config = dict(
    n_kv_head=2,
    lr=0.00494,
    train_tokens=118500000,
)
Each number is 128 + 24 x the weight over its row's rms, rounded and kept within 0 to 255. Layers, rows and columns count from 0. Numbers have three digits each. The size before them is the row's rms in percent of the matrix's.

# layer 17 attention value, 64x64, rms 0.194, rows 43-63, columns 0-63
087:168144214129106126119150126094150194109117083120115149120151126112129105119118148141095163107114130130098155143157122127100129161130129145110097111115136138158096125129136105155127132108102158
102:100168080126132104123095132147130096131062145117104173169120099162152169138139160119122106120124096172100122094155142117128154124131147127124137134119124127120171126148165120132143165156124110
123:133130155123134147142102121068133136172112139110132107142106138118121127186164127066120087120174144129133096092136131140118089102143122163162102091148146125161116113122100115135147101115131106
099:118123133129140087165122127138132102151188146132180141107123145196116123129102133130179109150183138113141099153128123110164122155128142102153165127144121151141149094118129124106121130134174132
099:099118146116176123173120127159149130124136063128155123110128134162114143094112119121096189099196135147157143134136122110131088139142121123136153143118144151118124140144124136122158155146168159
109:130123157121127118123127121111134171087131138110165131126133131129124074092131173151156162125126164137127105147148127090108111147123092144118142090137112111062088156108103153162168148109149128
104:144136097150079075090146125127124151130112157115166156103138123097104098141128115090121135151106148121115134162126115140157125147075135152092118121093119131155128087102128129186129166124111108
094:128139161137142142169113133162179109128141151109113092149152133120142156097160138109140112140135096140116124124113132124081129107145118095126196157106157126110183116131136155082147148096149142
096:150135145149085164108112126100132158101164152106189140112146133109126112156109111145153165142097132124125091152170119128121136160159124121102103168079147129078152124136128153145140132120131096
089:130116100118118134133133122150111164124134122149117111113154154077132089165086122145161132120147168094180175132124114150171111103137138154113124114181116132091100092149108117103129111132099143
102:159069164101165164141121125140139138166148098132145136117109132120135128127125129150114146131140155155143104128126121107101096107068125190126117140135164150146125158148083154125120109089120163
097:108121097116158112135146130188127080178142105119107111129110127149125165145144089121122101140130091132147188102108120149167119125120170108147170126125112152129125095120153100104131114163117140
104:150110151134116115133144131139162135119055135125104151173140142158138143132155126129110196142162125133100147133163128098071142170105122155134149123123175170125128121135132160137132146117125147
108:116106145135138159131134121102132132107106041063121108146126129125112118133137141149169141119173132116091147127134131098103078119120130177137131140139159118166112152148099110107106109114144126
118:161144133138158140142122130135130082118147116114145117147134126129129148121130123099124134136192129133119056129191134118136125139100141156176135128097205125159136133151093121152124150138111132
108:130114129120162151172097127153095081155158073122128085129110130103160145097121145090113139138128134145139117076118136148122113077128137149144158111162099094093120124118130146105143155106138103
100:111102117114153116149163136173129138156204109103143117117118137146102168140180129127129121130122129134093099126074128149158136109112164115127147138117109135120152163088153114162123122133168111
101:120132113131127147134131130135149163067122166163134116113122136100144058148098140147145123106118102119113101147110131137098140174115116127120123174144136137210113139115149159125151118103112132
102:147109216114140114160105131112101183180102117139131141122133131090153111078116136134118134133150159104124125116126129149146129109143152147143130124127087116089130163108146146149128114083130142
104:112165146131129175146131133101135107064170133128121091193147118149120124114099150104128153101126115125158140099127121101116099132129120098118121159145171138133115149151143147137185092108139116
107:123125120124107137140150117128130155130056151163083144157144162122108100118144084118130178113067127114112182129125129141113119127071144143108134124140097144104121113133111174110141121125124129
# layer 17 attention output (transposed), 64x64, rms 0.187, rows 43-63, columns 0-63
130:117135134117136135129124121188115115113149134138108132132130109135216107082165119132106125152154131124125112147090145107128123120156127098148138126117155110128136159128106186088171117122085104
093:180109164129161131104092138154104113118167103100165155107121148132117139138146149120101169165129135165144101152124135130142127131122100181074104120149145121151141095122119103167154132132124161
091:108139142137134130114163116144159159119162130107176117098152063086172123148136152106124128141172113126122152197142178112149122123147144115142129104126094128136156118111138150108138149133147131
107:111122095135123112172180132113110156137118136126122118155121130122078119106126100145148159151103125108127141135099132144113102169088182167144135102121141154161109081111172148148114133111114086
094:159150128125116125128149120084134147121135126107121083130110170123147112120122094120110158170154145117150165129104087104147114122128111133149115108119153107167108075094133116122188100119182109
086:141102138135174116110124084121142144154152115141089096093102129133159148101146118157130121115101096128123139125033152142140152134152126130114118123182116126128150139138128132129129121083137171
101:126109153124127149106120102128109118115173129172099140114114120111141142091128140090133071140152125111132090119119168147046126128134127089138102137148142133137085143122107134084091154118110141
102:149107161125124122147118165143118106168121108100127151135143156129100161175123068143130141084088120165190130122149099121124118155121118130114123146126129089112135136113129114133156181120130084
102:114120113135152138120157154145147092144135134173135150148153114150102137112065099149137108134155101135111172117121127176093183127133137098138141123141159120095150190128149120110093120143136130
091:159134088100123106132147134145092135131105076143122146140142115134143143145162136121168100135135113134128090118147173179091135104113159097097128143104089092145107127152097152100124137121078142
105:102103090137090099131146095130130105124083086114133124150173122167140134126082077148111125122119096120129061104112114125110148116136124109141090101157114116111170139117137157121110148140137143
103:135126107120090158115099162113138148111148090111125155146151131131116093142148136151137140107116144113155109102168137115121107140086163119127132119055119140147086095167129097143113098154129080
103:142113134119144128161135128121126121140138155137089110121161144120159173100120145148091136115142166143162097121093129103141149167130105160134182076201138118155121125120113103088133110139123134
093:136155130092129148123145100169138103111153135145079103142117137085175150142137109147094108157112148114126135170142097146155148132151118141141146120149060101162130117113113101116110084113112104
099:144141133152114102123133125137153157096120183124150153140143113110192150079155118116108134149110151139135159176134110138175132141102140135138090103162122126164130165080103136129102145143131111
095:164107107168101137101162122117162101121139105093118186124109148109172118168124124156168120113105097107151160134164092136117116139135082157111112149121133128109156125165132131136106150130154152
094:128135137118113181123132137089131118114140117133112152142110121156073107106106155134078135113088070125101104103067121101140144138110131106123120118150107185111130135128126109159125165146154115
100:123143156108151113156081076108138118116115173151107133108068152136110103150124135107122156120112163129093141120078153093133118136115150144118163098160131117125110150166134097126119151166125148
097:180137133128134112104145079164139164137146124118124139168118147164092169115144168099103137097149085149151116131154162165138116110133106157136141150088157127104164133119152127107126140146147155
107:145112116146108102102147149105111150142125133087123115111148167151099091147142097137099085154130183150155134144134126110105158143133131154090156115124154093116109171158120124146143150188134148
098:147130083165179116171121133155121142144133110086118107090114127145176170158112145135129127121149137126181107101153123118109115159162088125178132127164112127131091132148137115136094124121126116
# layer 17 MLP up, 256x64, rms 0.191, rows 0-85, columns 0-63
107:142093149142106138164127132158131126144085157101125115141114082098122103132116150122124120146111115098147143108132167112121150143145121138163116104046117123164119147102172150123171141153108096
094:065128116131185126172158130149101141151119057094102098102122120149149133147122130070115154116152140160136139147128110134128112122135169085122125119111152140134149132122118147117124110136117093
098:148122073148187136108104130134110160169114114145112117111096111108089105103132121152148104141119075168144140132150135108073092112102116115175121131133108129098110137146118158112140112145126122
106:115186137142120127138097113130105158136136160136141099137103101120121112113119173118120139119171134076120090120159144126156142134162097119157120106151129082112147113099117117081091086120162105
098:141118133142134147134117124124138134125110102103089138109139138103171149118039126143152143128107124130130085126096137122079105116087184120140115136076130101120116134117112168163136123133146100
103:146135122148134096145137111128139134111108143094170195092120119166140176170147133144157185128145122130167109126106130144087131138143122158137144121131095122144142130173162129148090124132118097
103:132124154148120091113142115162105128111100112133125102129147108140135148119137160165098156179127154165129127147124106121123117158127147100142107126067094086129189102170102127128168141120125104
093:100131133179104115106112139164173135111099072120114183103191124149130132139142114110159130147073158095118134122160142142137143137143133111132106145105129158155149135136126122153125129156126093
099:081125125153203118129107122148091102139142129136072101126137142160164124116150148145105099128151113142176153107139115127132143131119112110153164075145152145156138121144116134124108088104120115
093:110121118127097114156128145094128116151153119180130160124142110121168104135140157150126117154119121110159076086134148130080085140128110125101113139106100142111129087107112164136121127140199136
106:130148162122129099150137121103093117137131134132133167119124144161116155150129169104103106137068162111127102157198137094131136125124085146123108124150125139174128138102108161114162124082131128
101:114134133131177117137137130161120140104121127117136119177159089101120142109135146094125141094088150129155095146134137126093131127120132132084140110119094122140163088158072155092115115157108078
101:150217128140142129101153139123114112121129127121107132153110137141109119090083131096148150092143126160109131089106151151100166174111142126140131147143101148148169127151111157129139159156137123
097:089148114138151141141136114101144095111151094129133159138108116172094104142106098139130142109108160099118153132087123126139136105087176063132151162100098151120092146131146144134144158155138134
103:098101144114135082179119121142097140153159121106133132134119118142125110122178112120136107106156096116118119185186129099111159177108131149153127145144091128162121131131131120118151086108124096
089:131184113128113105124103127134126117127161152138167115153100100167163149109142132123166144168151103088143131118109153126088106156137129131138124123079118130134142113134147178105064117092118130
093:140156103123137063102102110094106163102115128114127128159154125183148139108133103103146120168129137119139106112187135171125113107119117096162126153121131124152125151166124126142142157142124176
093:129110138144169120088096112108145115151153162133140128138099095068120120141140141106122129099141114139134074099153121105136175123146117057144146134128136156072164138123116121122146139116133152
101:162176115161117173125132139123123127118142098133107160078118116116129128132147166105161140108126156169116136106106161066130129098129098137111131121139138130124098110131109176154093104111176105
114:075121134130112114122148102139133110132069096158120132119087089130162130142088137117123102119157153105140098093117157132140152127139100125150171123165111094095097142099130143094148155143131161
102:136141121130124149155098119113130117105131163165159164111141090100134119148136123072110117121122116181053133129133149129142120159097120092128097115097129161142103157113094108094114115105115148
087:142118149123103133120126119108113094149094109106166145117138081174141097156104103112178111114080084147136128103127155075153114119128157102132122128086142110148118096125146105149124090150118134
086:161122126134149119077099131117142145089136087136091130107110086130127148120112116107116128149121082114127146133142121138131141156164132174119127172131168089155122116081099161103121153083123096
097:123093097130199083105149119130112157074136113143106166156130118137155175111097098095120110159118118096115117135131147126124152114124094145146100179131157107138147104131103154124127118135129131
092:144157133144127153216139110124143182124134124126082121129149134120112112162107099109150140101126119109087157108113143130108178123091136142130146169108104111135108094095105136131141145148113133
090:117181107109169081150126115126103153098111099128133124125132106109177110146149117131078092090119119083087138120105141154123108142121089152157116137129136136125099123153169107092139141113101118
097:173143113141124096144176140101121122138131159128120098132130112176129153165104118127175114105114143104140168135133148120108096165118086096143085079098103154137128159146122118119158137141095140
092:141112138162107127113128122149126144149121172103131122136135172151156117170099130136093116147145109147123146152095137154085155144115171097141124117152112102126151096149148077124131069083112104
115:122156127146131134140155142117129107109131136096138165098137112128110108142107117096141153132095106128139096080145144087115098096126109122155093154129128179170114122128151128091182138080174145
102:133086160160103147087111120136121119185123112135105114107149134146163111159096134157123134176155119104151127095143133104080140092103147115147158113158100134130104122107154117166149146135167135
109:154100141141122150132122126163089115113153119153103151129110105148123112118135165087127129193152120110148080119134169103147135131139128121119136138124134082130166116142118077099119181096149162
109:157155095134124116143172126113102155156145147109160124148138112135132089098118120147156096129107164120143128114123123112097102124109148162168145142156131137147113153186121155161171073144109105
097:140121139140105096109122128092145113133162085168121161167138132099128148163125140149156117118114123177142141140127133084118179117144074126128136125167142076111149095138088126141132113119097102
110:119161126151118097117124121135140128128104153176129135104130142100144081122171145094149104163129097123113105098119154155107115127164136094151054111141157138157078121112140130109147154117120152
111:124168128148145108101091123098140115160117120129078126097151102147137098108128091141155162156188118114160104153150149126131097090160138148098130111090125091152121117159131141113127097125111151
111:093128117114188097143113136114104091161134108135104114112109126158131123130118125115092129115160124155178141108122128163084151106133151137187161149138134091090135113144082157110135138106116116
107:103127182123090116138099125120108146148136113157147095130089126103113106149161066115160117149142158106136116114139128096092098129127123121147119124100100103126096094156135072157138107096123117
099:085148141125104141143111117134126141151084135141124140146131113154149177119110132108142162122161136130145136108156137118179058148132117103147132097159146135168083100132066144132146146116115126
107:133104116125125139174135130117085131144122137109175171106098100123134131071119136154117117142133156077137146093126134154151145094084162096110125124138109109123086126116106167122147150111148087
096:100111090139133106113156135101149130141092154148103176152148140128167110132120146125169144122094124107130138144101152073101134161081119112142116145103126157175109149160117166146125165133128152
096:144100119164147132112115122124129130121119071136147141101122099115141147071162123110128116152119111081147104128115125105163176089108127103129120147170131143128131115199146102146134092160138134
100:118116137159146089116154126142150160101120189129140130157105100146084087126114115127138162108154153131098132103104166123137128107089087128139112149143151121090072154126164159136126131122119106
102:104126098154153146111144138087103162107140143073168138117132109116132158113122184130109117160118138117103102107185128094121105123116095131157103147148178128137106137121146174140114110140123104
098:118137164126167109163132113133156116154107104135129085145138125140186136104094151099108096107132146138152136151108117121162154126127158164153154152107145157096170101165114129109158126084140112
087:142101079172137128139128116107110118108112146111103118112093132136150175155128122112152108099102111125194108151143144118157132112095171128156117150150106062124111131135146141084117152133143123
082:154099167154155118116107097154119169160137143109142160132137141116130112154111122091139130113094088165184123133136145151137100106161107128120093147138141144118097135128130145094128143125165061
090:128147086139119092126115139096127119099101124122114143140131078128091120125141145120099093157192123112133155132111163136130140111154138142157122128176098121131087087126149131076132183114132144
104:075140102128138132147083131124125124160160103174158134119073115147138138151078113152146119134133123127131060118165134124105141106114093173150105140118130158139146135097129119139113134095155120
114:136143152125139129155123124149080097170109108170096130147119144079150101155135141146183118091114114106105136084128165127119158163121135131112121138134108119126128155098174157142124109110146081
098:075149133144148131107150120103158184155119141156151097128138155144149097161110129132154075111091126115141138107123123176106118118110143140133145118128150116105093145188139158114103108154114150
095:141132119153153137120128102106171096111104151121132125096132071095135103131129161111090155135122142128152163100143141136142102122149125124131153117119161111132066127118154168177109089131165092
097:104143160140149142134191122088119099154106147122129181127137154145115111142140144126101126099151134124115122153149144127166156133133087160126127119107091148124079134201130102164128145132129114
097:119150172121157146123121116156116102150127151154159126121128122156129153116123127114108072122183106123170131121127134153156166098156084076124116116102142145134122113167080137116119138131178112
105:100113150145123119127094123148127120126097179133145171160138131151136170157113168139157112087184093116124148142151134125139095142129124108183140139147136079134115145144108119139164127108104090
097:156120137143156105127164150106113113144157130104118142163134116092125157094139179124130094073130121140103148124115136150122182120137184130137105071118148140125121117142125137131091104079145113
098:103145166176153144078166143150139103074091136130103136142139116145103134105106114124085142127133114133136089107132139138118131160099127182111138129093149112120128115139118135139087165092098151
103:160136154146122149097111132125172114121104127149108145143123092114135067099124140159136098119139118125162143127124129114140147193120189123132159104131101123159149135154122137123090114145179160
095:132133107148135162121117119096144111129100094091148152156118113121129103186065102127107149127112129126149129131135143171131103089126118095171111113111131168152094142074139126155109131120139095
093:134127137140117149138136120149141157196105104152073100121162133157145107131139145147158138124128161129123105131148120159084193152139124109147153160152144125110111130122127107121161129083081125
098:119156111129160102096099114133162121098114097083154132110143125094139112136120171132121114121084130110141083146163121140125127117126109077145142121111111122162071124139087122156099134129094082
110:147120095148166097088118098138101091155155160124158127136118124147157110113162163143121088118113093138118143146169118154078122137147159123172148131080152100107144128122132153125139100101140112
090:135156137144127115140115117143140137147176140124146150130139123123199086172126147092167155071138125149164110164115118143166104142131127125122100130119119145130111177124147147125129111183105111
108:186164117154145084132153128119128131093142103103132116108129110171129086140148134103112140135141101077077091109126143093102116103137157113140094120128112083128132124136116117139134097163090121
106:140162084140117150145140136123085161125128090151107148128128108125137146161174149146130091145112100121185082132155126133129147159137125181059139138134129101103106138144128129157142135129119145
105:165177145111196125120107127109106085092128097142116146151095134143178140137126141146131141134080132153124137136147111087097099110161111121173143132139092095115124125131091127138127152134132143
112:130105123109137122137106131133148162118104107144167168102108092146124119105098150158106136180147143132120150131103135133167125091108122113169138143147119139144110060179119122128126109071146148
106:087123143195149083154115125167149113127154134132129137151128151096142144095129145113129103089150153094146144151131156134153128142103141136143115151122076116080097112125155146143089123124171129
105:088156131145132142176121125130077130117133135120147154141137123157128106164110114166116107148141109138137072113106143108090118160086130093117119132128161140077114170111111153129127164159094150
094:130165125147109097089090120122133094088145140100148106108122133133162149153101142128120127164138159127163167100196141122151148128122099095129125139116108147135098149158124135121084164129167109
089:130145151168151141113103126125143141090121127143137149100138096112120162096126143093103174186137177089156118135143141167121118169151134101106114099178134138104137141131138102144144109110121163
100:065183135128124100113154124114129135137144144167120173163165098096125079185138132097119142155123151150139140115143135124143121163106102134116119109114145094098127125123141145129094102110157111
103:143140100145126093146144120077120124124162154136119163170128108134119153095132093101143131156134107124079073127151118127140137135169092151135084150139151087111145091081097128121123132141128118
083:158175140154103091162094123117121105117119163111088143132139098101139148110124158143097180113129168112123146110157125122126152151156113117187114136129128123147080097163124134105130143163106117
100:158141129134163118128115124102113116137153102093135112164137130157126128125126160144119140162154168147128064083139149161108126161138170139172162092104094144132123111154132151102176130133103123
081:128137150143130110085148112111128127117089208166126097120103127110134143136125118097092093153103097116103134097132126089136145118092125142188158128126132160144139134151127125091088131118148141
092:129136121136154148172137125074140090110122150100092175119113147163126131117128165149136120137126145127161146139167130136159123130143137115139107110081092133161144117133157205140169125118119146
100:123135155163145167095100140130096120145097130169108132116145124156134169113145150140125139091133170110118107109173132112097142137114141090129171090120137151123117150161128164094162088101124162
092:110160071144142130099164126109112137100113133152140167161143130154118137146060108130160167153099097138142138145127153119098085176144127127138119123107101142088145133137141140111142132137088148
109:136141098140114109132067144163127086112137163146106110100158093083125094146157125129152132112134156173125131145126131140157146146098130115166166156134110096118120175164129111163121140117103140
078:137131074143109098138118142148152142171136125139144119127147073117146131136183099137132100127120152091134162111110127147082122120136144117096154126143113166158122109138118098160081111102177109
095:158108122167093116157079129129148093141107145113155143190172121145160132101137124168150107115134108088158116094119144129124119120102165176140139133132118156136114125122090111113113110124125173
095:138118110112150185162134125132154141129143138095160133115082155155146149111120173111177164129100158116101106130170123111100101134145127117159156104130101124163112120139136106085141162128116091
087:139122122143114102141133104089147144115104106148126136120134133110165133117112116063162138096103113147152143139189126175110104164145162164140120183145105119124123116140101111081119115115100146
113:124146109124130119112161131105152128098126140123127175161118099134131103105175163173129098108107133121135135126124153105149115098101111169162115134065156108112139164104125155088152136111172109
098:128168105128110129184163109160098169131149088132128125136125146126116150101144113117102093143134162096141112140170140126119084108141113117169104154098108112130149113147103173111124105103173112
094:104161164141141123129139132102145154141100129122165139115174091138170166067159163127137119088144130108100138083128135140124089118123101129105152140125150123108144126153099125137142128078169146
# layer 17 MLP down (transposed), 256x64, rms 0.163, rows 0-85, columns 0-63
103:142103163158146113086112150129156088127134162108090129108132086158124134143075147077143160105131153125146107153113157076123129111099147116169152131165110129152128105112155142142136124144114121
096:150131128134091107072121116146197133123096144105131123156155118129104096095095150130162120139104152138116119126118163108121147123110095136106082094095099106146114112137137085111154105123157103
101:103122179153119137144082133122140160115158153100114124126095108136118120105130166171115099082143125127147140109158144146169074158144110143129132171101166142103138133090128161112149115147134117
100:151129156118161071094124113079129141131145142114129163124151110136084076155173102115119146130157152115100146136107122110134127148184117148094141125117109090144132150133145124125103172101108133
100:100129134096118121128157129112115109128095120070138107084118095100135166105108150142149121136105132159102103150104155151143158127085071146079105119130114123102140100103131125144181114136131118
104:161123145126120103133102160115150151104150154094101149117098129150054092170102139131178106093134098116104171149118103142155133124152143108149142132131142137126092107133159140154101148114128115
099:144138101127158125105142142121121104137146144182102118187126128159123124164153127095133154138125122109101094108137088092130175098133147110088148158136150140122131116138102142144108194158149132
095:126132121132132098153115136157185101084110130104127154107105115151107147097132147115110113133074170142138168127156113132147156124146113151159103160099130097186121161150124120147160148118158119
104:169157108120135144122138141125167123093142129122143154152145150135032107110080135115154127141120141126093131131112118122135111154135131111118063163133103146099134135160136124174129125144135107
097:093139127079107091139088133095123158150135091164137131123129103107082142120124171140138102151114115144091111137090167125168110095113088129147132134150103093145117117132157120114114172141121109
105:109115190133110117090098138148126105115186160125089128141117121137164180109123106137150129081124119088100094107143122116106108163184139137158115111132128119132126160098121133146127104114119124
100:139141139125115165146115137095095151094100120149128166128113139112148120081159113148142135087114093172127110152139113135141098095120117123100116118116153097091134138160097148104085123081082104
099:141134109130102116104151129148093152098134096146144080100129097156157101146123122101095109127111117126104120146133179125124086128124163175122120123140120150102108141133067130088094148114088156
100:123117151134122111109134119121123153143093125069119113114161134161064091150176125096129166121136083149107124126069108135135158118116128174133123136146128124159132155122139139150106153098142098
100:104124095139134082126119093143130118117132115097139125156124143110148147162139141156123121135118152150134100141179126072124146144152113092204129133143168136130152086143104088111120136150141162
093:144131153154133136120115127077138127153105110090148106064107101166100097161167154089173103101113108100152124148133171147120114130140145139116120114116136148106131099154130099116110165122126099
096:131094126124125108097100134128105124135166119151119114154156121142139172169178118111116141155104158139131096116116092129133122158121074126174173123143135128131102172135177118115128099122140175
097:121131142133112107124110179091083129114084127142195165131137157126143110142172138123142123102090101123093121137183117151091105126124115131136115132141130122143114073093135127133133150133168118
101:098096108120170092156139104090123130162167127130134099139118131137148146136151118096112111121129113133107087102110121094133140157157118138128211121125116120116148201156119108143122126124140143
107:159121120116148116106151156142131166111126110100120168125148138132083126123107126111137130165157138130129125143173127200175104135141154135103075118132139127093118105131086124140088146169104115
098:156157065163112123063107094122123112144148118150149144167128097155158156135127111167092162163129137124133130140122127151164140115114135122142104102120127121104096168103112141164149109135108137
090:114163121103131100137103116143115140153107137104135192117184136093087108139130127134138108133111160124163124151144101128124100124139104103176108157162161150157131104118111176156156113144127102
093:135129112127186169139113194151127094129130153080127143117126154133147109111154115132142146106101189096139135099098124160133085083133139147128132147144098130151144132128143137100135134130152091
098:086128114182117133143106127112131148140160138099147098143109093100134110118162070141119106128136176115109095120089139107141126124135190138119160115126146113156180120096107106106137115119141136
098:188103104096105131146137151097139097171135123145100114123116164136102138130135150122088141170150084137126128123125118095123090122119111145093118160187128154129135091125140117133093124143145083
094:135137108094180133171099136108123153131078117126109113147124165091149117111138151128069155135147150158122107118128110064156132143133133137101114118102172126147123134100097139105143149124090132
097:109136112117122083137122142117111190154134147144109092099177099141169121153127086126175096170121145088112115099164135150134144131132093126134125122127121129138115126077129149125092127100140156
099:104081115121154139112118103095087104135154110101114067138107170156122142134107113165113125120178151121112136121091121138101121114114106130134164174172103135121098116110129083133131110134121155
107:124102149117106113129132130131144125113164129117140150092154218129151120155107103095109139157141120107139150128130129131103136129074155114158134127152113146062116150134143127144164176147114143
101:168156103122135148099133101098138147185102098094096131095143172165127133129111160184129162161139119139145135146100140122144153127129134130145122087137146082124102117102146137143116170142132147
103:117140132164179131123126130134075171099154124129115087134135148152168118094158124127103139160107091165094113139141144142119154139111141156110109135143193109151149100142112106125104145148098143
103:138136125171158149128087137162075135116119146145132071158161154100153134109127109143108143178127129114135140119157129167089152085112108156171147106104101096102142115134127155135128122126127140
096:146085150133094132169126133151134143130105116135203088136122150111109130106138139160158137124141107126132128125092117124161173116133206156103134136112151164141091128106107113142144124146131140
103:122144133132138142154110101125164129148140131186108169142142110156109149097126130111141109094101088129144158122135141086086121098155166105114108112114146168191133134114106110089104113101125125
104:117112130161120102171117110109180123178168077164107135135155151123127112138125086135149154123139161124146098121109123127123116138114134143116177125108123146121128116144203141164115141155138106
106:157160129117098126117121156126159164079151160125163120107123139136062127111105179131130144117119117125145138100084092139143093137089108128124104157089125136123148111105077144112117113152136136
115:131170077109104134100152107120107148136093119143154123133144136142226115117111123162132137112129146143144121124142169127130119125112136099153148109124112117124130104109094153076139129107078135
103:127138128117138113091079075111112130117123118133123133146115124154163139144145091113179161111167100135146113105118097125142156161174109155139085118115130117131153078157164143089143117144115132
108:183115136139134139134150124135129138121153108117156122110103089145134118159124080138128114123134094108153130137113156184098164107123153144130160123154102142148116064134139126156127198149105137
097:123159109131104110120147114135119107084148103168152145068138153098143093139160081125109151143183139157129169130098151142146110107141113154094118138130108129130134111116077114149133116167139142
098:182129103119154121126094101124103136108128113164158101121094109104111128105114138183092135090167150113134103124121115128123107151112139152113112098155127122113117165149131127206140126143164117
100:128127157092141131122162079138094116120116095126123142138137123116083147119143119106113128069107114153110146151119104115100123112162132124113135073102072152167099169143119101158131141104102118
103:092120141126164065120107139147185128091157136143131111183136123119142128181159081143125110127161091106132139179110142130124132146151145142119130087122150120108136115120162129118131162133129112
097:121147098112154086146089167153138116141101124122133132140125123119085107127125170103118099104113089127123149097110123082161121112108130080110137131082087149110162085109142114131083137142119117
090:152138114102096118142117113101169123161132134100138128124085093106082100127143120138128094131158104118107162182117117132125169167127183117138115161144160134132153168092149160123132119118148144
090:130100143115089069154103144107117132115120131093128109141156167127149087144135169148102139140174140143161152167130142124126128114123167122143126106159148139104093113136134116071123171154134100
090:145149092117122143114151125150173150090137157134140203156160090095135100124168133130128144131140094189150126101093118100112150123117116144129100124120160126161117127126097154129114140109140117
100:073147130125136110105107081134150126131158125093150171116142140096136087092121077165157108157130120124096120131149105123100091110143125121164139107167108126115111150082116121133133158136114096
106:153137124108074141134109120106148065140180163144131149112132107143102134142146126124146115119132147106177141109114159146149103170166126089131124183105152125137146142122161146109120118097108103
100:092150151163157132114143152138093142115173166141159100148123128097129128088126139122135120141151166136127112168088157166126166063129148113148149113136144104129160098122096163152135133120117137
098:095115087108153095115194112153097090118133138115115108110147126126148133136131065107097147143113110154121113128167147126137154132140131139094118121130128164106142166133145141161141178128104171
100:102109150135124189155125104116108138147125130129125123099110177164088156092150149151114105087126075137121112139124128116113114132130147141121158092109102189106156113143137150131098106114123091
098:127113131087120111106138111163122105123164109136127087185158136132110087141128144190158105147134102118119142103097139097105123130155118135137135108148104127128086079144151090127110150111136083
104:121115115117101082107169081128157126109160138086132134142118127121112097138110119101166121077153115119152150156122113102143146155145131138149124112131117125093173140126146082073144154149141088
096:127094099128135102144132142120160116149059123155140162103126144109110113154145131120124146147111121152150123070136111136144111127137148134139058102111125111146086126160153164185137124128119099
105:127125108130133141156185177140107119157118136148149150144135138104207173149129135109139126126147096137131114129149135102125133105153130154155146169153115121188110123109084118124114128087136126
101:113132157146097117099119136149134126109119120132124143098152141091056068089111098128133168134122096119133142084096140107113134127108075129150096093109127113120101149134151121134145153151146103
091:159141150140136136117118109120113160168137111119142121105158123106094093111125118130150146147097129109104162162183123130115134145146101208143103107136122116092154121097173117166135150147113107
095:152140124112103151130127173145149108133100131090174129121128111153107152115171112125117126156156142086123130117109148116160120107125136155079091149100131137149138109135167042132121122134105107
098:126138145131144124093134133107100141123099154136163143131089143072127128100167070138114151118085109163130101134159117133112116123180090146157156126147125107088144112123124169158124107120140095
106:129134088147095123114119139119125163102114163109123137134122109166070120144115146134090139104141134136143092052104098117121076129122138157090131164094135142143148147130106177136146129134132120
096:120120113126102125148140144123102134148136137164126137106145089155143110124106129139092122112128145143171181139115157074113144082145141110144142141120206107153156122124114146145108139184101118
103:144099149122158066150101133132160143087119105132150110109071140122114131077150162104138117157130111091137107138105163162092124119133127146152107110095141136108124109160115105094128131137111092
103:132105114147164147137148104117120150115143166155134153122112090155146152098131131161153146127104107110156148142135079093136099134146118138141118082090157138114090134121081199124119138099121111
102:161107151132133095174161137112141125118141130155085158112123093173136119132173094127098139102120115142128160132124106132144107090132185087173120112113110115124177153127151126142152116151143119
105:131125085174108145112149092149118151079146105123115171122153102167155158096095142144104158113095116133138133067130138121132108104128117127138171123120105150147160105117119127123131144074141135
103:129097125151132119120124154089096112165063121133135095096139121150149109126110108092141112155103127110105160150115137131119109117165187121117159161131122144171137141108124179127118111103087107
101:111103111144128084120137124134105109164112100144111113060136073116101123114169157120159169131129155130103162127127099148141121116144121126137167091131146094148101102160153148154125130088136122
097:130135137106102130082134119103112099104123100170183091133104150145134103141142150118103104130103113127146097105180162128161089135146114147141100121128131118134108141121117094169113102075133092
094:153142173128103169106155144107176120105127112084192159149142079100101143104122151140106111097150117127165128078160109120129156153117104116138121136129120111123130091120145135137133116141123156
100:145163125113184114143099159087124084135126163104115136099120132115042149135103124159145125166128141111140106142130102116130124145143124118081155110133150172098145136122128122167118139142125140
101:120139112166159121120087136110088097124089125099141113152164143112138095153126117136152163132144143099066111100095133114159174082130119125148130123117131131104133075155167152132144109123118129
089:118141138133094124114131151131139073094121125113140171101148097120130099100158163137065134085084125146113132116142148098170158121126135189128121132118137140121116138149124131166122159158158145
100:164131090166129121142123123135119124158130147165157117204154129175120099141154132135132164172124117100112108165126146151113159108126140163119090143121106137107156148135145133137163118140079127
086:136133100135143166113126145198167112124111081153142178102136078165146129178111108130128153152134132111143126138118095161119125096099139129129127085107132159136133109132130121169116130143108106
098:182113119132112135173131132150153118124148080130105114102170157140161138124122148145169157113128124144110074154086127143098135127092155130130161117128099150099150174103125131147146123144165151
100:152082127144138123117106126102128176105148145125131139119109117131084139178123147105134120122124140138115129161133118141155113136131081124105086150079114138113144124171188141162123140189099119
095:122105109149132141163089128132121156138146075124130128054135134120160142146150094148127090116167135089099136115133097132146130107148114150153130116125133112099079144112108114146094179132147102
104:124109120113144125104096163112070133156146129139163129111137100124144111107127124139124140140098121112099142159124165083110160110089107100104146158097133114130066153147159086112122134084139148
089:141141096178119122112117138132134134101157137133157151098103079088158165118104109110140090131131127138142157150113155185095176143096086128150117109102123128104137116148157114140091107120136109
099:121112125154155117138100103114091105161164157103106163130105106068154122167091140107162156156087119116117142149123116140135166160112098146076116131132148138093118127140149120138131148145159143
099:106140128115147136100129150112087093110122136150099100159134115134140111149168138159119086139098111111130109166123163118172106099156172120137143119163188114128131127132107128114140108070096109
094:108106146103142096172120138165125123105125180126126156147148144135085175119168151100124129109123117144122133130129091135139126137148123136146098139169188138142116130118176091123157098128103170
107:164138093136147122118097153096159157128102117099152102122122076109134121124110128138156131123119133135102162134108101121140076169088157119111118121159124077109086143104136089107148144091123104
098:149107167116117154123129105117114090100150131154163125105140119106174150090137090127141102157111134096127152138099162149077133155149118098177087125113130150137135096083120121098136154124144118
094:118104153148107090113143112147091145155114139144114123157106094146108152102129113148130154068119098103081127130101145100140120111083109116137129154150151099102113079140174158138146159116135109